{"d_model": 128, "norm": "rmsnorm", "parallel_block": false, "optimizer": "soap_variant", "beta1": 0.95, "schedule": "wsd", "final_lr_fraction": 0.05, "train_tokens": 108800000, "dataset": "wikipedia_en"}
Each number is 500 + 40 x the weight over its row's rms, rounded and kept within 0 to 999. Layers, rows and columns count from 0. Numbers have three digits each. The size before them is the row's rms in percent of the matrix's.

# layer 9 MLP gate, 320x128, rms 0.207, rows 177-210, columns 0-63
090:498517553536512543525520495498385580471511475493482504431544485526490537512476541507530542547431481436496556483514527539505518502532496487514474448506505454574497584421463522548435516488537480
096:502480469461471501539516490534560476552467456532539517445491549530581469500446518489533532488504423512454498525528514487503533497557506467500507501426510518501473476456438417553509491537533516
090:401440504462490509445510466504521483440518477477496502432524451458499472513531566466553457491492452490453514516530511462434537537422478467555488619451458526540479540505556563472464482499453487
103:515528483515488467481451531511474460569489481547467503456565529514594501485446490479552495530468483462538380470607552532480576506415564478511568504470502452523548453520556493543539487500508447
091:483490527514454481480465455558522422542469508396497468543517487458448446549477560403547531484544503493482422506467488533552539440482516450491511549467551520518470488480476495556526534498510486
104:473519574525534473523472514478581444465435501492537474455504527579466400558439536515475465541482497556485526550579399459514547456485560463565474507485456518491576557501505535502531432469437472
098:516480434552586462519555500515474520595514511509541478442476542566567482528508471497458524526511512490446533516509595521519507396503458494527546536476515476472551523486522506516457478491483477
100:438542547413563507565487504484479512517456470509509505438558546521524442509526423519505485459539500481466506521579485557486498443459462491464491585532548486436454489441520513508460514543418569
097:561516482492482549407480503528496541407466509481506508538456526501485483475453538531581465545525456440537489515465495509495454499434522521500459566423487497488574462444429493594489457577490497
092:498438514467526495446504494460573516515541509457447499537493551421514463536523469504562538494441545536481525532470451434489556509495527447623488462484512526489574473517509546446477417471521481
102:540455496471416514476494481467509470455510473467506436512430485502472481509502494415530512522507495488542486496525459518492459480526513516434552514572476507548466489541451507471475422489496562
099:505481490547459452513464487544473523462454400505521517501508492586491504537491474435527511528533537493400610427542554462446450516526548472523521469534486472499470492487504547508529432474565463
091:403506488515533497464528554558445492498546517464533495483507472492538476501456467437469525569477567463564468526532545533552519448556493511512498449521494432567556468491515515495540541515530496
098:477458453510535530490508561481471469513522483444595506500530521487460487482429507588489539556480460513454456552511506483475513479452507489531427510518506548516435474486491597450484502520565476
095:496499506482570547476527500516467501570486553487538561540460524590452553481509506472480467466456464492525510433548498523434498494446541473484471525617516550503548557521517523572530505523459566
100:463531543454542482479451457520534468466442591467480439512438555555535509449533565563451464462479509545400520524489548440470484512486512530451527500454479526523500488538448586486525505506508490
099:459450492551451506449418476581427580488461457483521496523450517495483541418434503508502532481532431483452501546511526483481447495522511489489478570484482533458497444529530508473456448549549407
099:606434452449507475527529415538523431525442586519416468501537501517515485536513491541477534451537518468426484486455513500521458436458551514515578483534511560493433558519506514460484468470511499
101:468494531482527479499504457484448528447466505464467435504504531529566490433510436461530454506455484478513511449474448489529529478457532548457518515553516503500437442529426497393407553487488526
098:411479468508522523542503453507509532444463478500456510494512571516462528530490547504595519455538479531547458459590551542464523549433569500462431505469437538510497490485539429458453468503540525
109:521485522472508486430463546478489525472497496357490538504575517548517395510526499493529496502490539522554529449485551449588470568474485461453543483480509490510455510519505486526455562560506473
116:536544526544441548445500536548553495521484521474475538571562486512467463507527524539490496440499541546484566514641440509500478440458510446498537480433516492468479514467514478479466483434467513
101:433459532532497527538518465420418515531471516501505495442532472479536521555462439502487482493502482487521441474557503480460538501561503526613461564531529502536493522460477411502506549453560478
113:530510486545504533490551470445414465553513539515490520488482592476486442448519491500514466497498493546561528469538443447471536510522509570518560494512495506462576529453489503529495543480511429
096:496489502491481516468494494493533506494545513490487477434567539527466510502508516516468555629522411515509472494468417421495517504495590504600499558515482456477506552448472520504475550482478444
096:596562550491489454485523504481491512517450414455492608467521461476421514555479514501554523478458540394503514526487466467449482511534442534484411523504533450568456489504485491546429552426529503
109:483528467525453533508474419513448528576500592520528456451522475503586537507475507558501479443544455495573460585551498480522547600495521449500541531485432465529559493582487557472475500476510477
096:523466472479490498475525462460452449485588555506433450540499539559574440505510516470491554525494546453474498521515552474491452484499443603469525484480464515542484512547433532532502593548405521
097:501512429515536471431512480498603562495489475458505485510451489521368504526435495538487575478497510480477501471520468582448468573514578481471492442471491524516481506503469533509481593498477471
103:568482451471482546459472530527476483422474489502465549519482476456552547559547485470565432510504499543500493431518439496426432425510523480482489437453529476457496480459489567453459501496459496
099:445460468403544510515506461545573499523515521512493523532474502506544560515469529559556447444488476506406466547574510482482438462511536479491489493465535500475484500486528508567502483497471438
100:440447441525464445493518509551530529539552484492470551567478531493509526469510351499504456485568471486478573590541462514506463470485527536504482498486475486477491480516389504515478463509481533
099:533516502479543513496468490510540489517545508552481462516426545436562480481464481429420496437513448462504547440523478505553485539450458564476471448542487443464462484523510573495554590512502469
099:422576533502549439485521539517528555458538546406489477513489540506478507578486519525508442520564488478520504520458482531484567413490575453486528532515503489578484480427505500548494560436465504
# layer 9 MLP up, 320x128, rms 0.21, rows 177-209, columns 0-63
091:534549449505543502506507463485469525580536505476451493397500453494429515467535416549562584571537517568455443471537548496550482488488511530566515522492518484498498514462478559452514497573455599
101:454452459522500616450579496492438467518425484449514496516541499563490534464439457503536454423489458465486489515523448481534570526539487524450510448478475428529511539530548475529563541506513531
096:524487435423535528526489448473548471420488502417462455493625492457485531481468599506510454543444520501484422509462474515537540495461484468551494483477533477464552471569528448470471525525458511
092:512546455473469493513459532487544466533507508499568504443512473492391552496480496456455489556509440537493469501513514489512453489532438403486519511523467484598513511498489522562435516525484571
092:493549551600475545466510510540505507586490471512475535519449521429492491540559473476439478552527484500469454510527503526554444461500509489521513539459473551451547491432540489456519487413513458
103:554490508481521409491490553526390565552534485519531435497526508521530458489541477525483496496524476587423491539502472487508554506471516504482503517452519416497504537489489481511558479448451473
095:567516542474454519456475506476367492472512443468476467515479440574507520498520456543538548466574526532502468495492570475537515563447527508500516495480436510492549491492453526528494533460542544
097:492530443431441515437480517530528537517455498524601526523514489539464478489527474458498479484504394539503507530501470345481494510558531463471553417452478463496580492512491489572535510503534498
098:490521457432520469543494459456471473509475565509477549516510593539462489502495496510532527504531462575510552481515542580508526489583458515497493476452516504498491430534494479508460477456418512
096:546553473564507481533487441503544521554439496518454392457492510494496477528513487531539434453493466431469428469536543557510437561530440477407485484574431496567459492463506489523441480520470486
104:444551517438556535528497509464522501504505428525445505525492535525478450571445502468394407502476513475478445525539476467504465498535455483512508527466578520397503514501515500510543495530416432
100:497552506479524540502449563510531484517541440588496460507398538426470485543441560548536518555480506460548461450537457505508454507541520505492564543423518504526575488516546481458473479527526480
093:461550511469515418451426495497576571462456499482515480516422545540537526549474492524464505445511467480425535447533446506487466515393496486489515493524479484480534596538512544496499515544557484
096:520480583521561550491526551482469560525514454513427449541468558482521465484514513499533539456490507502447530442525456455453495503496486479485537479532474396525560544497485462521491451513527443
095:535494502513456562526422516505565505588507479489512543512487511534470504485561540498459453520450468517439528469531482458502471505403565516503424506604452518483483492549536515536423512539488595
097:466487491486409480523522481550519518551526543501497536440470521557516534511502524479428613460577455538472559489510489510540533535525463497515477493517532532517534444551404499555512540511530449
104:493489501539552510567491505407518589468543554560480532412490560494421536495480446453479467492524567557512524491435539467544460610480463489487481584453469434488490513513478467532515475470528465
094:505439477464478533463502534471579453532467424429488450515538542448537468532568476481486423465518491465540528518510451543451547495494503557474431544503479481515542580533495487473524473526492483
100:489558504522486502488558516528533572468438505429508526504533447580405517527515588463459463514510524524494484514526445531470460458483486465574453483522522533506429506483475471521505518511515564
101:430525521480470474506535460500506450490603449545452576485577509517554515538456572521448462486488509521459434555497464478509449524543521519492469524502512536505501565437512489502488472486512502
108:437511433524541436525534486476488439497491502456534449425534457476465473508491503516520519470552490468504484466519493501540462478576503467501412496451472506421469438400532487500505540489523505
108:492502576483504457530500462550502463523483467470457488445552405496490452564530551436478486443523533456498474477473551527513449479418462462464474495526492454488509465544517529483416503483428609
104:397585516490516528560504431517490462495452540456466506535471531490534486523462571399513513520525485552570579479489437540529547488524542564426520420529514524468444475472486432531501585517492476
114:516561511496533477524462507478467520503488487481511444423451579501502509465547614498471526473505520539535491533506413552531489623530521539488518455579565495473461525496499491498487509517549505
098:562508465532429481468526569512503572504608485505454623423517506545591492511557479535507530496458480491532447466457515605588491511502538523472501466560531459502471506474554528480469482531492471
100:490457465577477485545440479548467504412516560471481484518484499540492465446522493466543541520514473454573521532493461485556492538534522477522514538432504557486580453577536442512471440608505517
109:405515509523470498511458521471451466487556476420509441466508469513526552496562454415485507446463458480541488519516478497426470487485466471517507440493535544527510503544484542502478497419484471
099:464505484512474499477527495517513439410458581493480551543485474476449496557534540508583550497529532434524497525543534447542465467545497549412514409537509536552502540439479528472497487521477556
095:518478498512575482452458515498480465488506545548487487471523537519462470460465506516547520538544559434494463471627482487494464514583501466557488395424445478523475573504468461490400393500540500
103:453539513590497523493530414570501495465483510538513474531470454465517524475426458443546510460484585452457487440521445539552461516485467500591522495447435481526462522458519424500596562525495554
094:535536433516526479542510566498507430494456509398498503513501462554454533506465424474565513473487499465456500452521484505557475488419492517427542504459527432454437498493506532502413526553509507
097:487504444493494544501517505499427425499537559528510445505492424557516491560540498519631472515476545466508554482542524486583570496579551485555504446489466465507513523481591600529468495510440509
100:481519506424509557545507483453491544479575512470492452539473524467487489563572480523518514545508458539500500532495453491477456529473489474514468444480581415513466439524536557540487467539457435
# layer 9 MLP down (transposed), 320x128, rms 0.195, rows 177-209, columns 0-63
090:438471517502515501497556482526412465515528530468466549490495484515513488476432554504483513513456481520523533576519461531565534441528447468506502498533476498404516568494478472456525492549479502
101:482518551543557509487523512446532518473524457479540467477510501529596473528400511465526504511482508509499574513483529493493443508450453490528594479549564446483402466468509472503504477498541524
094:428543511556463469507497480444504492519620522532454478520421507510494461522517413521519514455503562522474475512467483530452514454510521466441480536507516488522469526418568477491524499521590584
100:498452502486526494478451469488591474489434537503523509526511385494544456551514498511504514517454512538488527533466522541493559466489500529526529499478495440458513506536457444486504568434513499
095:462526580489452479474453530502474531491531458480489435540548491480473450582475540483521494483446560517440577442488528457520525513507507506499485463438515471510491459515534550490515457555556463
100:502541482487507503430491459511528504457413532458457508510393499501493402470501470512504420499512461462562512516506462528508447475502448551515418541554525513525447431491477546557511555433534515
102:445513514421535547500481473481550484389522446511473532478578593513482511448499531537526456466437439427491535479466476479504478479484498456555480497518609464510512478461491403519462484547502464
105:465537477537543503473475559507528544465475460526545464509431551461492429480485486552530499513581551529533524556481470512542524478513487438443431557529520444435549459530488562555563500416496479
100:443476498464533505496492466481495503481564541513522453466515453586456493478498529446514504526499490470513403577524472514557464509480529528500458571511513461522511541496485550558500518654431515
097:498536517584567463495475456486504504510526505543492448463508452483492560508538475505489487470581526556491484556479578524563517509485493395437500498528504503469467442448416524461510542554487480
104:458499550492569438513462534463427549555460478506490495525519421510497480485522499502462535508578534460439454504485488479556519501495506496515528574488501544552420574581575471515543534497523479
102:475526497468442467444465504499498461539504535604490566485470580507592518497443540536470457506476461533521522496452486520543541508446492529453457378492477491458573548539508498530584479466467464
099:412512517491476485447474458467512496490535464528517469504470494507482464543470534503551498533520532454465680492555455507516484511477465536437508483480498432494485434521491535450485493520502487
100:464484434550489494458540402487490512509493466516497542454442526576573544440567511475484560486491557538525507492501519519519491461530480588466563517426500428557521520475511495540502523448531474
102:484518468508525456514487554507511526427460465569471489428522447476534463497532450480528437466463485520517450513514459500559455494434530476426480512426496488488483508475517469472498476459462464
096:467432545555499464464502498526432526537503519410451520512477513456445424455519394503504471498556475510496522543476563484508526548530499492477500516418508503501516523581532503503502411462520426
103:547531478473514435490499502464486483506527536483485577529529559507508463526521505524495453467407510527506496468536532436497485537526441522605406503578465511512537401478580508472519554485487541
095:523535424527519447514478480490474460427465504448455510512510484507500520484542523577533513484531483516447556473496538531572434539543468508531515458488457422565552527476496515475448466425506465
099:444496525586431464456516590425426513474485493556549505456434469452516476485508492480500512481502545525511500556522516541508466487472532487514574497514475515512520507555516541477469412450550534
095:526484510514454517478483511543466502517561496467517444557481492484491516492487528501511512499517469439537434589545580498575478542504522502502537488556507474469586441556557566440500476500517471
103:515535455568550511504468458510517445397438428455487487468471460477531519515532482511513412517519551468477581528550493521508493465497452596431500461494470420512505493459495516566576514499515457
107:482462486506550516608474493450452526466533457535477506387569412441458546484438492474478513508524501453480389472526503489422517537515528498505454568522468467487495476550476533514567580455534472
103:428510540440511490452450541530491564491420422485516447491498498515521556494504429517555502522532453535532463473539474469490448476563539508570565496490508539487449552511504486522514474517510513
108:478462491400555448510474482470483454464546469516530504460503438511492529545530536460383498461518494504529558437483527504495498541450485566507447473502457477541537510494532543477486525468520501
096:478443474423487542525533452464464439501531461588468535452425503535421471518544437463491501503508444451497595506539572487565540459536465499513468522452490471470450502436506432505536517552530510
102:520542519489499504547498522478479522459456562522495507507448500450482563473533487469536442582444553485601562485435462508507518513465499489493494503531505545499532453507494508456465454466424544
106:535493466434464506562445545599530464466499566543539505477528528451449509477452491527658414522515515484519493463503547480543505449505488527543471480460494471543549426559473541463497530461538538
103:487414456499469471486516465506493507525460511542542501514537620412461497454559413515484509461547512531472471451488495486520483469534509479486484478511492443486433514464582465569493481516542470
093:551448488422486485480499543477516424491490484483592460495590461473514544492516439528529435432549521431448468518561481474514489491481556499535472437474431414506513560436496486486483492411513526
104:495457457527443471607477520574580525516513457506460537508501485559471503495440549494504514481431507494502477502478528571521515496498511468482486528532492488545557433537490577468531526544551539
097:493518500465505532505499385453490521522487524554449522491500512458536458475482452491471506564411472535514447420509450488476556492487590535511554566542520512522449452470511499494571534569449519
103:447524473462506509557478635490462510569560551448438536515590498465517434544516474502493497532498500478521372497451496451459482469461498511504537516521531539522527547442518455514467535522519521
099:551516493478490533496545512541416447429450478526551521562531502512562483572511453534483548440462420639544495528500491524559539479512469463522462620483466523459468506485457445439486570446493515